From a checkpoint of a small transformer trained on Wikipedia: 8 layers.
Each number is 500 + 40 x the weight over its row's rms, rounded and kept within 0 to 999. Layers, rows and columns count from 0. Numbers have three digits each. The size before them is the row's rms in percent of the matrix's.

# layer 5 MLP up, 576x224, rms 0.227, rows 435-476, columns 112-223
095:539554526479480571518453502465477512490513544503575485464506553532582544456561489519457467612543497462488416487505472509572489412504506527418421557539529489495498503545494536523454512517499508508504603498473442489389487518495504528548497428464477517472471448460513434545525547514498473518526534446500475573534467540479545447497559468487
099:450549474538465559481505452523530577527476459498497467489562517547521532536506437538498478518479468581524485469551446533522455504482540458517455580472500533449503487448490497444530490512534552473563569504482488435532551543527513457525540435474487485494462512471531472475542566485494569502472480431470485556541513531438512538527607529558
101:492487464524500448514523558475463473527488504499460458470493447537515435487557533520533432497461495448467535532522473506432508449497469497492501483457505494538555470467504522423467565455569506494571447513591461547508508418479513494487495474535488517455509468526503426470539463556542546526445496476544528513548533524386470529476454504497
099:535522513498430471589527458528423466491508453489499478525508495553495456535486488489513492500516473510505446515477478528461536548525492444481455490463473518482449526475523551450569553509462483514568498500569478491506515530497479542585541543485472513501472505526591495518504563460505475517447553497497440511489603514463512492505530512448
096:487561459483380616496547508449507500527502522593498481487518582501468531453491551493462482466466490510451483461519529512469515549444508490506574445518494477534490466542483533493556490526451558542488526489503430546493548567506500519430495508447525527575559495520549588505460510554537450534460447493447541508532477447510513430415465439508
101:478556530524507589503557521497552528486442520551447480484547490554460540492500540551475513578497451493521563463472464461446563462545477571555537569486430482501523463525520481508562493499464498565480525561519502471492555532572480545504505451437490521520421446508447529444444495536520543510441470506441520498506504514532485534534479620547
109:497523512461535518451518490513520548515484505501433474569531525415464508522459480436546493580520486485459571572554528510486462486504484573519478531477494514491472501523510464509574475496554564551627580539533529496467511498481501484543499517491551485559541503550526464475446536476473519484591463545539500463525447540456450482493585461479
102:533495507424503494448524506492473538478520454535440515451566552465499485441482489486490421499538388439554520558489536498512512548512486511479514433510544578515495431499499504516513554499557448538487494510485461455479514466546410487545497514457517462521498481504540530487473495486540532549484491502536551560478545492513475441475535521478
095:525519521477606458523509486478471584566573561537472454504427480558493513502438481500561480502504448526542497473445505486484525561450497466497513458490522487514456491512467478518511454523514412531488503462527444457515572539503483485502476471516476443490553487526470529433493498498462431512500481388490500514572519476590485439479425481485
105:477477501497380539491486520538454489524497536444511583464493487540443540537395511520475527485535472481451475553520521449536455509551471513491527520561559537515459512478592452520482460552500505474475506491518496491474430433555540444588481512489529445528554482549567429556569500497475499504457503477448515447488489513502505518472519460488
102:476528493539491478460518459488468468463469515529507502537537510463500513499510489497486505547415503520490497490503529548471472552509655538495530514543580498442518448475516457456492516568570537517485523498513473483446446538473442554500456438523587441483541478499552494517486508486444447516458510496547497542489606581536553570381414490499
103:547495466536484521541476496470513483464468526468520495467507483525494457446507478574493505580445464557525535434537479551458572484468544479467471405489474444501477517618545510563550529524500516432444498521498607479484496513540551465506471585508449509533536529532559528573460443546505481525473447486496519530565572472558486484506515447494
100:463508545490582452536521509543507482460495504542497559496543383542518551529490496518481476479451561502547485490485535513553504413509502380492576508535523423500553523524524480514473421545516502525496529491435458547504473437523476491525509524481540487499510559462504468479437487420494527544496485502470453411501502524511551474469546513553
091:461505429427448516472454464447579497502545505479500511512578427502456509523534527561448513564477494530496463483481484467558470558561542504494496528525431437430534470460563507607548525508481488473459523518488500484552607509637488509515517536499534536465548569462579536486496522498493411473476526476554560470458440457486484501501468470562
103:501559505526539566576503425483452552510545507426470450485537482572507495489515552522503484488575419530503493466522531550512489475518487545471474420476507488420541535452403578482494542484483540482503496563498493500477482482450547516511505520545506517514579496444510485512511549567569505449464520501525542505512460484463532444510510548505
093:435514483610519531505498488515526565526543532457507561478477544548435452560547452440471454528504457458461440467445448501452517489525538477545504592455452517601469447499446527503450538459465498485475518561513480453497487436514444479509458519479525492550524531497438553467529509469474520545536546503427510467504453468506556465503526503407
101:503436518491529539461446483464477478475577477460485469504465471574512505463501448475498483418502563489540529532518557505468557441445467495474501551540404459499517509493444497490519456489521469562520484504521521491493556502522538459473473506501523514540507447500513462488518538517479536510531491473480479580523421526478485538603518451512
105:529456502490482509513560503455574545534533467525592546516524614492507527491515487470509502544539395491427432462526499501544445432487468535479465533511535477500533441584549474536461537533462540506484487555518531544474423506451545437527476449479475502460552461466492494514554453550453538506523451521435590506480529529469508518630462455502
094:426519499425480469576450472581539454447518476499449455460482491494465470393528542472424522449486544485409438448458522484364497544480482527559482517544481553466485474572495515506496470558515478455513468540506499502518467527424529473505590543434574524483477513511496434583546508514476455477493430415423519529431542526445528512545515452508
096:428462494487488506587493440517466492523435425465473516494543439537505514519534533491573432494507502536542553469487536501472517433415455476486524512509452469494441532496447541531473528507570502422543536491512476470533510456523529498540500516483432539463546397476460514471535457586470541468511567508475513549510522476540371460534509519467
094:462568542484552550516500518493515541565578482496458533537570515482515503525521559490491444461508507535533508500576483546515428458479446478581556463534517414450523543504456502441495462476500540528535502550454444497517533495560546507508500586493434462514461536523571505504482472498518506472447478501488429477484486490461547495529483543514
102:500531465460432531483497589476499521500491500559456574521506411517481418521511465375484510550553498495558456552446516522487508566487589473453500507473495518513508512535469485522411558471521503532435481526495518525526487489494490422510417496525497509452485468540472490442523537507462494475467404495480532489500464488523537451573476500457
098:453439515538460547498481469528495489544520520498439503465535389497450529490504558481472495519461494524476538449542443513470496464541418483484463471533583501473486520542543546556428573486514471482521523470508493490457495543447489498586527394522502541464507452506529483537514436528442520505567488502462497504522505488506510472467454528453
102:490411533463467522501480464471483435544498537471546495491501508528544545527477507528497462536538458432555442463471438498519533508453566525568470485511489511466509495493445546491453529511516566481538446539469485498460552477520468537530500434476435486426420497481502494471533490506403527434488477526517518503538490553536525460520502512569
098:465538470546501480478548451511463491526453551509531395587457447492488558561491419526436551436541516469473558478489446529448391482544402547503510460503502456421503474487488519469535520587539496544491491439570419443489505521446485528427572480452546495500496446532562478505520485501547536572534527528459491476439465533462489541551558477546
115:485596457511531579523430481526475466483503497458532571502493482489488430484546567483459540441507553571493509523484558548449524465452510565491463524458523442487466479464493478461561525541481452545419468518498476471481504533510448473576463480465506546494457467491511612598430545472459466552498471482461484527518511483456434526503535478562
102:488506510560487558517508498472523470470431467540471522469450531433448484503527538474493506523481466485532582494531544471516514557487491562555541463519431509439461505484426521486542480474571523481542495530516526495589472534508456461533542435468512526584416439491596548456558473562478608469517512513466527489529581448487458515496484477513
102:470491573456503524493528449509464548548555512489548553539515507504461493512521547463555479484541513523523495482493421563449488487490486491517461474511487458418558549558544459525517580495486467521501559418535471541552482525365506481523556541541396488552572450501441542462493468529509499473526509469571596472509541486489496489490485548472
105:487517540399458496491573468559571516533482451609469515485539493495499525530498484486445518475522600440519488548580470545470441536494511441492513421513506439454507480451426503476532487586541547534443547443526520458449486502556454477508544565429501477545530520525521523459567416430476480542413456433501524437466454461480531544460513521523
103:492531502518499506528499510476551505489488470502487492539530438501490471571551559525453507514465497530434456515469526511483506501528507471492488518455543471496458460546463512540516535466600521409506503537525509492584484476508562525527465563527432482530501574511489516440456528507593464497490486471522487562500530522516512463411558487489
107:527473519456580513583463467489444491466486563490465468524466480494522499513468502443456531458449539486387459508509556530557482483416508468553504476550525527527463423467557508482500538527411513504487471469506426455513534570445519542538523498517474533524541543530461477559531578471466513483525564462486440488519538407497398497568434555530
093:471493513427448568484543445505538505449482484448460371448476511464524521483513510379510498485471450533477472540486516535526474530492520458475533462477403598487500484473510467429519498492430540522476444446547543492517556567381507487578528481460506492508472494576524481575490474431501550477444420517539487576471473558518448489543512495483
105:491520554488496490486443519465496468469486562500494480488570596499489533452571502494505496496442390536534551459597536525538521494488451509513537463483539506495571534549469536521480431557444468547453499485574507517448480583522487510506486450456458471529455460499512539518519497565532497483424466420510502471575517421542500532495472399516
097:584479469511598498477531456517499506463551605523507511535456502551548478508574584542489513542477452479523491504534521428490502491515531493517499475487532532543473452560410482497493489464514487522579512490462483456584461535473404464516526490541485439534437497446497451501493503506518523490528483467528462553508474497523454499554652498493
089:483428522474447538528437433563490435538433523457510516485525440508507506472496491428448494540537471616528487536539532512461467437518497498464501485463572498480470449577437506488490531481451448489499492521497503578507472512509593536426453492509428466469489484504458501453495464504480494518456512552480423498549507568492474445532529481501
102:465498497492476514577558490500514555586518532528483494562501541517566573509471458429586498452404475512541469569576391479523434527479555513450497529559423430474477478436552478532445458535538555556459508567537522514460516494533519501459420487526485490507480441534480443447539502510557609498535543456503531506469524509510531574536466529544
098:447447527476470542485537520499552524513519553454586523501471441501478524486449520494489431483491514460472456507460482524468488535479448461496465481461539555521483455520451549605514509410536534524532513572477553577499410506410512477491518459501495490401517509474473467499520513535512498463477481486485538504471482519502430473561491497526
090:428503449526515506525433481575532529534471547473537495564533483464441473459529493484466476536498514570525514514598464584477519544471491475586510494492576531496447472466518470475497519519437344480474482374505504503420439531511477581451437515522439431495509462519476521534540556518539480494489517439546478468448540498514468569445503528541
099:509549524437468480421521513513459452479446449526447535468544485510453518482485553484521558489477553413552541530516456433523478460472467479448468465574481556477579574528414417475505477493481537467460517445494513483453546494520525517522487456509555496500529487522528509539579433545465503506501474489488548454428536441492460435543461507523
095:453506500521503478481470542515471537547502495590480465537512472537493520466521469493536513508498531510506503422478534479464511547513431519445479537539488541523471481488436539539554539507566457459414504559485456537493501557479513444524499469513480420554499424507536472512503497552488459545490536529515536502602516505475415577526492541510
090:442487500454467503589445546497471500502494496474415495457559485554472445472541523483474520498534489549424492494548533413460496546550520487441528556528486472520531539443507557485564539544611566532515420441528505500582527489426490416533507478511492409584536488546485462498529506450521528545508465524543522492518506539475484484529539566513
101:518532590448496471564498434476516511527444505524536454487490468528539559464498454480525557463532516482578537557517492473569448488476464507473507528457516515487484496436518416490569519492518544517398497486507436485441499569531529485477521555459475510521566501543512548531453497539461434564414498479438500438455527503448531532477465481454
# layer 5 MLP down (transposed), 576x224, rms 0.172, rows 435-476, columns 112-223
099:513513433550506461450534468516537543458474530461607464555547454486505492479503428585494477480480461437469452555549516524465511499524590477530577505478509580537520439586529471480499535577497439479522506455490500546457522464509569521525479501491481510534554491475555519538465478430584479574496535535510492442482475422515502476486512424439
097:461481497478465447481474469511450509527481474449475520507515516542532514513593499473470446547491520447539450518492501473496551432466415487561514486441480410537543461471459496543481531547454541474535551523561507511502462546441492480534519485510479462507413483445451494473449475460478569508410454512519449604566423556541471526521513597504
104:499498506490536415494484528478457502481499463531480491537492517431474461481465547478494518474504513468500512557566511455565557531529542436529513519529502478462500486508549486525480472526513537495458487577537574532492515447509583497474520512540473564517498552429504566471441452488513468532461496496503467446528381581462427470535515516475
100:531459544491465464548487499463452520499525485540503475488515482496484487530483498463477410469564477520510532462483486497519496520543523401480504465527509496488503500466576531542555513467538526561506445543541487514519426501487464510550581520504507515441531490482601484458544525496536519516479543492513421538453552454524525515473479510376
095:491515484428553458528489532570541517545437475480473488511510462512517531521492526436461525473414484457544545548477505499447491493467479520534476451419543547580464473564555513528455536546481477462510518447508528528531546532410507485481520495565483506521480515524542565471499555522523529492450490525443470473528533489518603470537529550511
102:481545476500454462482506593502521482495527508462573498526501535523503472542492508452539571488555511483497497521496541535492483509571512502541484487482523556511471497536496516420516495529554552469568505535423453488499549489541511450511499492551485536507511542475477519479524501450490485483503452516419493462489562472473544430543521412562
103:548505431438476518553483494509509492493497465509501513531522486456543506582479549455517527483527513462521435501493556533593588487482515498492447548470559454451512497481472439525505459506465447518485483498517491513527505509442453514492496464412503481433474461448502606491531483455474548420501520559499526461470541425463408424488520497551
092:510535467437442490451554471461481518514474474559531431504488456498462482514503549530470534501416464464471483495464463493529515539547495503475538506558460555504507526490552477510539522531449528501496418518451491540538500515505486488533596506567513508524439491534435521561501529490499588537429442482486471454401433442521559449434525487498
094:581492445450519482468549442534455478494451495572495472477553533458515430483483481440511457489472569442535561550543560497440421557582488561515439470542552432536530502623510526479467490496491484519443513445522478446498585496508530449519527547471460482540462508496528524436465559555513512429530513495462491559489554493501415476469545499524
102:538484513457510527549472480543410524517457568487446540472509520509401586522448410504476520473558457419517488531508517497523530608545564503478527505558482576592516510559510545480442496567543524489526484525488520542555546517501510484469433464482520534564493530511544482540530500528459527457484562536467541510519524495503454517526485468542
100:537478529523480496505488540480462475459551534543506414531507524468525521462478499455523480483545567483475467520509490559472515481444525489486450542558492505489477484464584514513532473524502522539575595558414490511508466530534480465506516532484564503520473590480490453440516447416433518517525501481489530531557558591536499469477431478536
103:451449503493514530499467514539535496495462576431576516493503562450473482498585453546485482556503510483456498397496503483521462429474506392530516550430488449584419517514564519545467501520459509497520497557429520520509563529549560482544464516572539491474531504493499439483529486478513482548523471522505516494569467495481531480511504536485
102:479473534551550495544416550573504507436469432553605499481539532540470507515501543476479460498464496534511489553439451543528527498500488448521473520561524510486477483609584482525461494491520474482559560516489411464487546443588504492456432481540485511502473528523533421538474472477509471505630489512494503484519462523499492559485564518458
100:449500571452475512517539500495519496516516481500499521505519533472517506481524522555480502452512463468472547490470489526467463462475543460445467477468543407480522419527493473475482466525503486519525511501494457472469434443476508480538597455465520557513481476519454564563401498510406522503481503490521437517497514526523427521481502537470
102:520484521491555493518515526489390588474465462470442487434510520466480491521495548497584455559570528465541546444460503576530557470516495554504466506490476425503522532489529422478472472532460469470507513504546440540484546531430487520486492461476478471443517484431466538461470514514455523513573484488423528481521574487426521428484478520509
098:512559502484498550534558600502553578532490474443485508564492529504480465543516449487565497482475521470506495521443553451485568591513505500574524462540439463509513524506461489486531450523548389455457470487548428488535523525493534516446488548445485529501530485522481476485525559454491442460534532509479510543465429531534534554468511509483
103:555502467476525550467496518605513415520476473443496521515507490501519455430489513534536578464525465543528553507491505437541478506543479460501473523504397463454580495517502513501447501526442535515510519455492553446575490507513474525425549505474515467491413602481431524480491483500504496505582500515512512525515396539496542444496502510494
100:474510498551589556492515452531496420548485538506524478464446523503477462498557500520496510424625535483513525515510505493452549587479550567516459485459469372558588482539440495483553549472490470524454490473468537489522549529502456558558479490462490453550477518490542499483635541496520534461582497417546491499474495495533522541566598443514
092:498508552531552460519465515496523485496480531428436469420478466459461553537514589484422484496506432462485532447544572510478521540471503541516512529455547461445462499472472506490477518571531510441441487507507533477469517561447426537496462507581555507510505560505482439486486565426549489450477511486496525477477486515559522445491466558525
099:492546451486582557496496466574440477447416496486573513493525419490566534479475465502481513539527431549527557522500477515515572513515557432504535515530464392557547538537444508485547446540551479483475564503536485515425544464449455495501557460448434479525539575464430481501529504454512444530446466576429512508500475464488515490481433489566
098:504388489468514484528524524441518480483513509446464515505415469509475494515489460559547510573458504560517481521602457421514442521495504468506488568490432507515551497473502429439508499447516510432484515470523480541482508465486494454450561376455551477495483484479428425462542576484479513523491464436506512494511497455540470591504456505487
103:576587466515493559462580591517517483541527504407482530546473516493480480573473466465548543616526506534510505478529496437510430544472483469475523479406458409538535457466497528546522491455512469515489560492554584549482533480505521493507477525464516557529495431531465494455495524470444539464441459499556453516530479548525516561449461591511
102:485507536480496586450518512592492459470481549475546590512501594514537574394498528559527517530556559548466451505478484533530474492432507541510500488509460571473504454495424520520525537467538494557531503468560460528523436528530492538498424638552571501486511535574499480491510535577449563585504474469526491500449522448460486560525493549507
102:525479517480474431425526504497502530465484479498493406473471499511569513536431481538487509542493494497417472515495564529485479564458434512502560528474526477473502518537436513512501459500501434515456525492491571505397518542514414449525523449521435494483489543524468492523408416436510482489437467499526550436483509520505486564561550475487
101:505482455460490553562464544508504551501468471497556538537460524501500559501501494467533439470587479403523456478521535523454507503511504555447497481513570509440546549557580519450485479488475521507443487552530518482514417562514498451505483440482565491503505528526484464517485541522496570514483485510539537469488527556516526488554496525527
108:512577466492531519505524478502470559496506443529588484493444562555548531473552461503510564557543477493460469554475531499569457541475531551504500521519517532487526499489486556474517502443442413539532563550550547455534463504514464430568538492555494527553520566512496474446493514501508549472551480520499530462422479415467526479493453514526
098:477453500577501496433503554553531442493527524498492525543480462482446558490497520516462474548523522456492544472446478491528440536540456489491552425476563600505447478518445553514498462495420515575524536500461597553546482519529476457476476387524446511569470501453441543491489451543414489533553575531484486509446483594502596519488493516590
102:501500536503545561497502555465451474483574444516512528529514537529440528510490508526562526502527514544528508530480461582444476529522493526471393516511466451528553537486509514551555498561507390471505560530471513512470449541536543488519505488566503471499550476490518489511436471500478491486490467454477480448529494536494493439477523463491
098:515510524544477452446475444504527523562497486520382519427552468501504457508544487512473483504458478480533492428505450416538523538478553518423513525521460625463486533510545487476517557540507496542530548487512530454455488463513510547547535442507530491481455450507504539434471527498544503507520558470422481450472477537551518465484524481536
103:461515402521545590533480514564528558468444551447517521497435494458546424549492509527479491456553507560447467523444498506488423440557458472537454491401494417539568448452486521508497511460525515483517483532533549517517518453543548514495521478497435529442520508448466480510521491481449534451498559526497453463525536483542522537517504473514
107:501581491555543498501466527490485535459516459481492447512485509513413514449528499448540508400460464462440565513467550559489573511505504565526440488459523577503448495443568483517520503512492427445453536450512548535420486427493492448449511453501525461485468508483509440490451492526557468487466555500424487459554511579512484495509458527499
088:484456628468484520519513519493460533462519542430553458584519486548529524498501504517475516566451469562510464400604492448488436465521589490538479445458513644481457467518380517531502491446505480545533419515459580509514474496484496491511489481445489448484530513477530488488511477541504435515527514512515488484450514507482496436524482550526
100:519486527505500552512507495485498564443516525457484490451480514492488480435480540478476519460489457457498503493481472515500455489461490453428452551482473517490446520505490517474520450515502559590442518577531533480509464550546580448495530462374528492451506461500543542467462433467482452578488505481500484520479500485462512532477512480493
099:537490451465473501516522538430578494440475476467488439442532552456543477477527430519532490509505485506408461482518603429424534547425550558535507514430492487466443475470524507480507538556587486439544506492485524461465388532511463520463542485529556462507550450446538508534557503525558581508534431489517451506461504558521531511463434528476
096:437534469469504450485590476476471486439511436519475608535442493484508530521553480437495521500543521457534486443482505478490474462470520526407547489433460585578496471508443480514431458508526459508539510484502468510431468492501488476522499439497546464489533443538513462520488554514505457449507454405422504555430544501443459452486474515498
101:488528528446475522460508454459474542569483531545541491449545483477569474462465489541499463507451532543416528540509495495479538457491560449526515503500485602494455524453496508520455540480497547473468481588466488539461476438523472571492493525452573474545569465565515536438510513545491472526548552440481543484538530427513511567458474462449
094:499536476526549506519416488509489475584465528547538532435483524484458496491517549512493504478546477482562489455451452474486436541453506494556510450520394510461588483491455449541506501524572565548530460436464524573536541497515547453543500428552472521470422536506528531564511516485470605455420494490544493439484464515478560462449449498512
095:487559497524566454495519483556488546417491475534471420539472473452407560536481493498507549459542527561448405534510557492447481488481513536486538545518517531526489533457413453496600468480489514562463419431502509510476495494447513509495503465516495544480527430470528510491583491601496530466500532422491508463583518523546495551476496531508
092:454484543519480522509464501480540543522472476531537465514469419533433515461529466535458532523524521530496526516453474525551473484475504464423506460393536567503457482536545493518492495499553548551548466537515484470464488577521482433465487530543539411537505518496461488501478460562460499542569418555478535494471534522460443534470510457503
090:588486467512524449564522503504499514470474468494538567481546532409485442487530547466476484446528491490497594517552418505461548637490527498600432459530604404534485519529518506458509514552521542501539502478477539500435447484532539528559485513503451543474571520557423518539480493534527434456475518470527512496504549537483462418486576460464
092:511559543508541525438524506510445555487484496502595488524535529483535535439556427482503523487550479511557485494529498511547495564455485489541610622517539360525487542504467563466500439474481523478536469483502530496524505507546505473530545499502560467470484504551523483537479554554488457462508473513550531569509462496531465438537496422498
100:510518511475498549516434466550502485507401502423572398541535534490492551528488511506553504408495555491568488509537472566501533447489490563516479502463459678488458456411526503475496514495445497472480473528450474529391478518471451593519598511534490477440561590552501528552498492488544481438487508540474575494436536489496532479536548488508
# layer 5 MLP gate, 576x224, rms 0.22, rows 436-476, columns 112-223
093:461522418562415509557510472487423479561583442417540500446466520572574478505520459466473407477559492516497479510469468471544451498474513443565565553422553493527514540547548449516489526493467429531488571501518473467526445533476513485527524461476477531483447482567459471464481491387515490433406486433483469473490506504444513483497495516469
102:503480475515485493499444473514548461514501523496553515485460511486489534506465516482569476487525553505478532474516607497520567550514555517545590521483462439498507475419543516475494455483511491458494559497510468548543520509517483428496501499552483418525551546539540497489454512451476424564488499494461500469505475555511478469441507525471
097:493486535470500578455473480518529569505495477459464498498538436488451508520499523527436501443532538563476620522457457474493501517504493526565544498455479523525452552495547549539430463457569554458491536438493467498516500540509508436406471438466508483460518524487510535468453498467574577498431457468466493459498447513511522499506493487505
095:582476546553411429526471530481538544507438528534522470507513521549525414442569467479494501513509459514477506482440525444523567547510472551470528522464489438470534511535431471505541501473532554495453453493554523460441503621484475449523505450461465496522535534502493520511505552484565521509459465492511498551556491429456568545473517495575
100:552474487580558529453454494495499520454496469562496535534443500545462524474511497548498514483487460540509468511521474520489499519495509489534544449532433546533449477541519533453508511542470473491489524476557467555471474510496486435564430502465546464520411487489520478456514505472546505499473518479563502510435405505512511505498489529437
109:458508552534478511524454586479509466451517503520493481464516490466466517458486465431461522560430496511479550498441477497504494493483494590526430561477473552473508546520474511473594469450541476494573536521598449534492517480542540522512450552471534529508490510444514494491495515531469484494540440478524477484553432561512523517501538496465
116:445569528595480561509465396576551480481555462564432449534498477493519585513497520539430467489508519478445527558518493521506537530524484546536488446497486486502501435511551525546551470523510485520480493475517477514417437494492501499544617494447461582449537465406525450590528458479520544474507482469454485504511510487511494479485404472468
101:474423526451496567583518534497496542462520510438562549519483512546441516490501548468516527498520427493500533503447482558506443475373517500487473560458485437536600537580538483463487436483449516458488484451536557507514492519421557530529489530518546541415471500515512486517534552493519492514512442494501487541464503508517492538495494543563
105:496488482525454496459523486547551452468554436526496528520416484465530540516580518420438530539530528523451533580433476547554515494512482565462428489567504521494488504505456526518436518515538463443460461524472488467501487558496589532504504536452496486606500497470488480488489502480512533428566443425451499483517507562499452523433540495521
104:515437487489485489503460502512565517494483514432509507584495497533516553521495508502503515532477493541513514580479434478432503538466457461566513499475527517438535520505571517508513523460485484490438459523498532502492463531522479423577495547480586480502565476490539559503534500483498543419497505578482509507546477521474512514495469515462
101:558495576469555543551503480441526540493508547506535525457534496463516485463473468512436416551412461493452540447516494494513500497457476459467591452466424436485509476468490508490476492427464508454505457439549475410482513547498526543466483495499528551508467502430437477545411513523510530471458561499519519475505556523517523545448508475475
100:489508466488485470477561480546502583473487490501541469524458429475528472522475504441466533528542531509541532417529509436471465515460514507429476491410444506516480509505552526503507457502445543449514458501512540476438526568416475469477539488451536548552474455566517559549519534549521466422426461442556485501469448451417506453524458508534
099:547478460518529528496525501484548592427509502464565430494428526520497526549458478450492500551506471497508499491499519504522403515480533510534465532555450418523499538568429532502497501557486563512583557530452514532514532562472411548455537522586518549508555520546508514490518415458482521480527531486611499489473550465519538492514542573548
099:476562490520472516545436547459508517543587500531468521448458478531559448427512500482496489492564468500481464532521490457498528563427517568561427491502511536378509514521430495557519484560533497559485509541564483519460525532489546473524464434468477469465455459490552442502485460493424383477437482555427482487528516508466488481563460498535
094:438533484552532526580529510551568419506482522517501419437522478478503522554565554525507465543493497541504467583485510449530480546463461558479512462455488498481525493562548537498544570452469473451512527553529465481464541520572487493479536507433540504507429485519562419511513578457522559503460561494421466488493426557476477475473501497474
106:502490509499515458493486545533483528521532446509532476520503458493491483552536434541484615455555548511537589506420481464556509516517508510539518497452561521497500584488498486506429551487573527476531451501567487539503543521499541492445519528431560552528556501514460528482472519493454408447480543521504472456486444452451496495476507429517
102:481454516506537511477510465554495520514527554442503527498538437503461552497467507563437422515465569534507464576519487518549426597471417542509493491446509451465544498393533493541512542459545475582542530484558497456518495487509492497517468546471498508519421507483474463457474557460473478476463516404561497503486540505494526487535484494478
098:517583539514534536449484513535476502519515482458497510490494527523435514468528475565466431501508548559488498553531463488489511474498543523429461463432442490556533478435436530542502522438428519520501516426560439467481500490422497481525502558537507556541581389540503473556504454537426523499589470543507493488499525502475481471483534544562
100:521543453570511520525466457430520492523520502407471505509506475466542463532448519482504543481484465533515542568499480461512471481458549505550500455485471460574501563470476496551560452495508480394514544574521549579542536566431531441456553514546427454494474560542493449463512441488456471517466490548543452413509559516491556526433493494529
092:589567455389487496446508536504535464491515461475439471477549498522507517497469542471533425424425491471502587498567522551518545501509484440527536501494501484496492514441451486539528487520469519435531505458535501468557529566479530530480451464498414464525454512522516462529513553417530476573573463476518443462490455450500530556523571497472
096:489487478542423484505544413493486506516558531401507433446482498552509524540487499538449488446513520444432555508508538506454517451513496557482537465480482534513350515489476522471508445515492457469495529501574546528461526489505494525479422555427495507498503474539489494445527486515503516457516551537572485582473430522519495585512480507482
100:511449505465473569522498433459570483483508574436433493535469492536522541484541436494492428530512485542503512594469527528476500521506499431529461483463517505518531556547511485485522466503499532428475438580495536511493468484580470477485554549502525490499546481520455458495470487456543426436484493425489527465535480538529455413476477502494
099:532504508477537520539472586459500488559470473542480438559431570558557536467591523492463461528515554534558451486500475506557487426511621511619476503446477381461510538485503514489527493409495533429450515484476415506533500524471517547497533479572463499490504542479533527452509480494523431458492477527524541562549556523493479540453567455529
096:556468481514498489478491521480501574429475498515591534516420460512558518552398412502510468499560483456506508579571530494533452543459474495527522527472436495400543568470483517471538446478475518495514494521520426573468572481508486476555546551448462489514529473525405465418505544501550427465508442512484589496503484504516497558472511517583
101:508426520457560447474492526491563488455501457487469550503450515561539520492469477495489506499561528525473577498504536471548508477499482434462483476548526539485489468560476512511465464455586471423477579528501505593499516515520536423478426498586547518485547420516495483473490464493466440448527449420511456512530503487447485462505500516461
099:432533429421465515633514462521431474570472473458504484495552520507460508443473548499454479567486505544523471482510491519535542531425493466567465493492460519480475509466477465460455472439486477461550512534549483512550483540559537438492486500448593533518450477538505509489518471431474470484499474475453515424458492448428486516561539483506
104:545503531528554537545429411487454541491518529559510513422471493474582521496532537536455497460531468469489508544552458520421442544533472507501508435488499502515446505469558452573485483443537520459514530494484512460466561545432484444503477504496535487603498572530406499489593508473524530477479482508511488473479475468549488541486516555504
102:440467537493521549526498489550592530481476519482508502505478509536461518473522559493448411603489536509496531438593534438447552464539529481545480491458481518462555509521461495511628467455491493496509544427498490432515552519485463490471606469569491512467449492477475466421458531425493474481520476503472453482455493535527454560506564531427
102:484514519555481516462535421456547506501442469573545529540510498510507526559429458520497407457439485546487600478443552567542514555460476494559551522485471443429455491517457501495436495437501509523489598434549540490426492483507443521512486544535512506517586524520557456467506512527462482527518453505546516503511457494524502494517544524421
105:439494487562497489528475443557535523488473441465487423531553493533470494529521513494411507538537552484476530540514485493484508554514477446520507488507517491520526542525532548538476599442535447518509469499501458515498516495466472442461501481459456506459459530520484428555595459472535552473499524562553478481482500519430466454470509483476
087:508485469367426480488516471532576518423488404501525440457524592524486456447538522512498531574419461552496505453446494540474491497473509515498513467450445502480454459474533550500495485592427551526483480501523524502564568524452492452510569540531528491488562530576603506465482489501509502502479513494519475552486437519539433495532459535484
103:495454464551507465459522477483447473490518514520460462535494501473563512467483505489474528470458466531503544410515495437524519468523454501563573552470508514543523492487417501510487486464546496526433500487589467497524570539453550548511506391507467488493420423479489514499477516510490475470434449447464500492527562458463581530513457447479
092:464541489510569550467435492522533488522539415525498493490403541458470513510457488459387550553545517534502480487453467496464498497490491534526494528470565624466462504506486471450529445480451476482505394605571485532493518496538544515471519512475483488513433498510468456535516473527490515493500475438454500508507580485457471474474465505546
086:479550533515515575467505518465518554519472499473483523540543499512532510555485483516497584538450511473522506511518587488439501479458474509527534456410499384526470523475522481452509513554531507491524469480469485515479552482563503523550431514499524540488533470475430541434584566460530534529536549509459452538413505538537517555429533431532
109:564455448489496541500422438566477430489453498361546539446470434502468487536477531460453466535520605447473536488488567475472506549545544569537491536482504567489473525437498522535569524477532505473495451517518456482503519497474477522485503526470466513494606531519503430586474533494499447489478432529466478525519441502406473482514521456450
097:455624525576422473471475564499447570477530476499470529428466485515524508508542534554534551512484462461565480600550515489543489454453479492511524475510449545569427495444428481506475494448474522487516500531503552492504560469489480507453550498456493521391468482544510482491545497487437516493538546522548522468487489515440487523490543486478
093:476444536534402463493476557427566508470545442509536546576496417537500470443514442460519567498487529460515484557483469525456459474535447528460495516527464472500521447534484525496500482425519532542541551522550440536446572490547439465504513492649513527534560548468582552531511561494472476512523511528429496529482483396454425440507495537521
101:464564582395485493477463472468527616576471541470488549543458538501505469515463535511428463442532612439497512494553543525521516530484459603556533421511469512449457470500499525480553459560466458518463448495551458484460500543471542473482581476485505453462512530498517441527525449428519530389499446559488461523453436484489475433505481456508
095:491521515469447548436513476472504532475458403438523495464442490446492514442508554573423503473493503505434443479449514564528480436511528451511463497463568540471584501502489523477492572451531471562483482480567514480449465414532557511501486573450508507488446515478483477495467483529457517432517450499534450449466486535571493466601499477461
095:507451512524473503528470468500481594420483475468455517525512540431453495491428548567446512454492504472529553528483483481502475414509506463541410403433533503480459477437485554450472482470463510500417523518564499451539510494437530496502494551533488513517561477516515514512532424521492479515460509555493431541542441496520484473501532481515
097:487468511491419526498538440556543487499457566479516535485511485505513537519456522481587471510516536518512499511515501408510465558534511466527491482533530482541542519506479506436519538487497576508507501528520511548384504566454409491538499549572523472493513517553525514516456502476535430420468490519515486532424589514550505514469480534436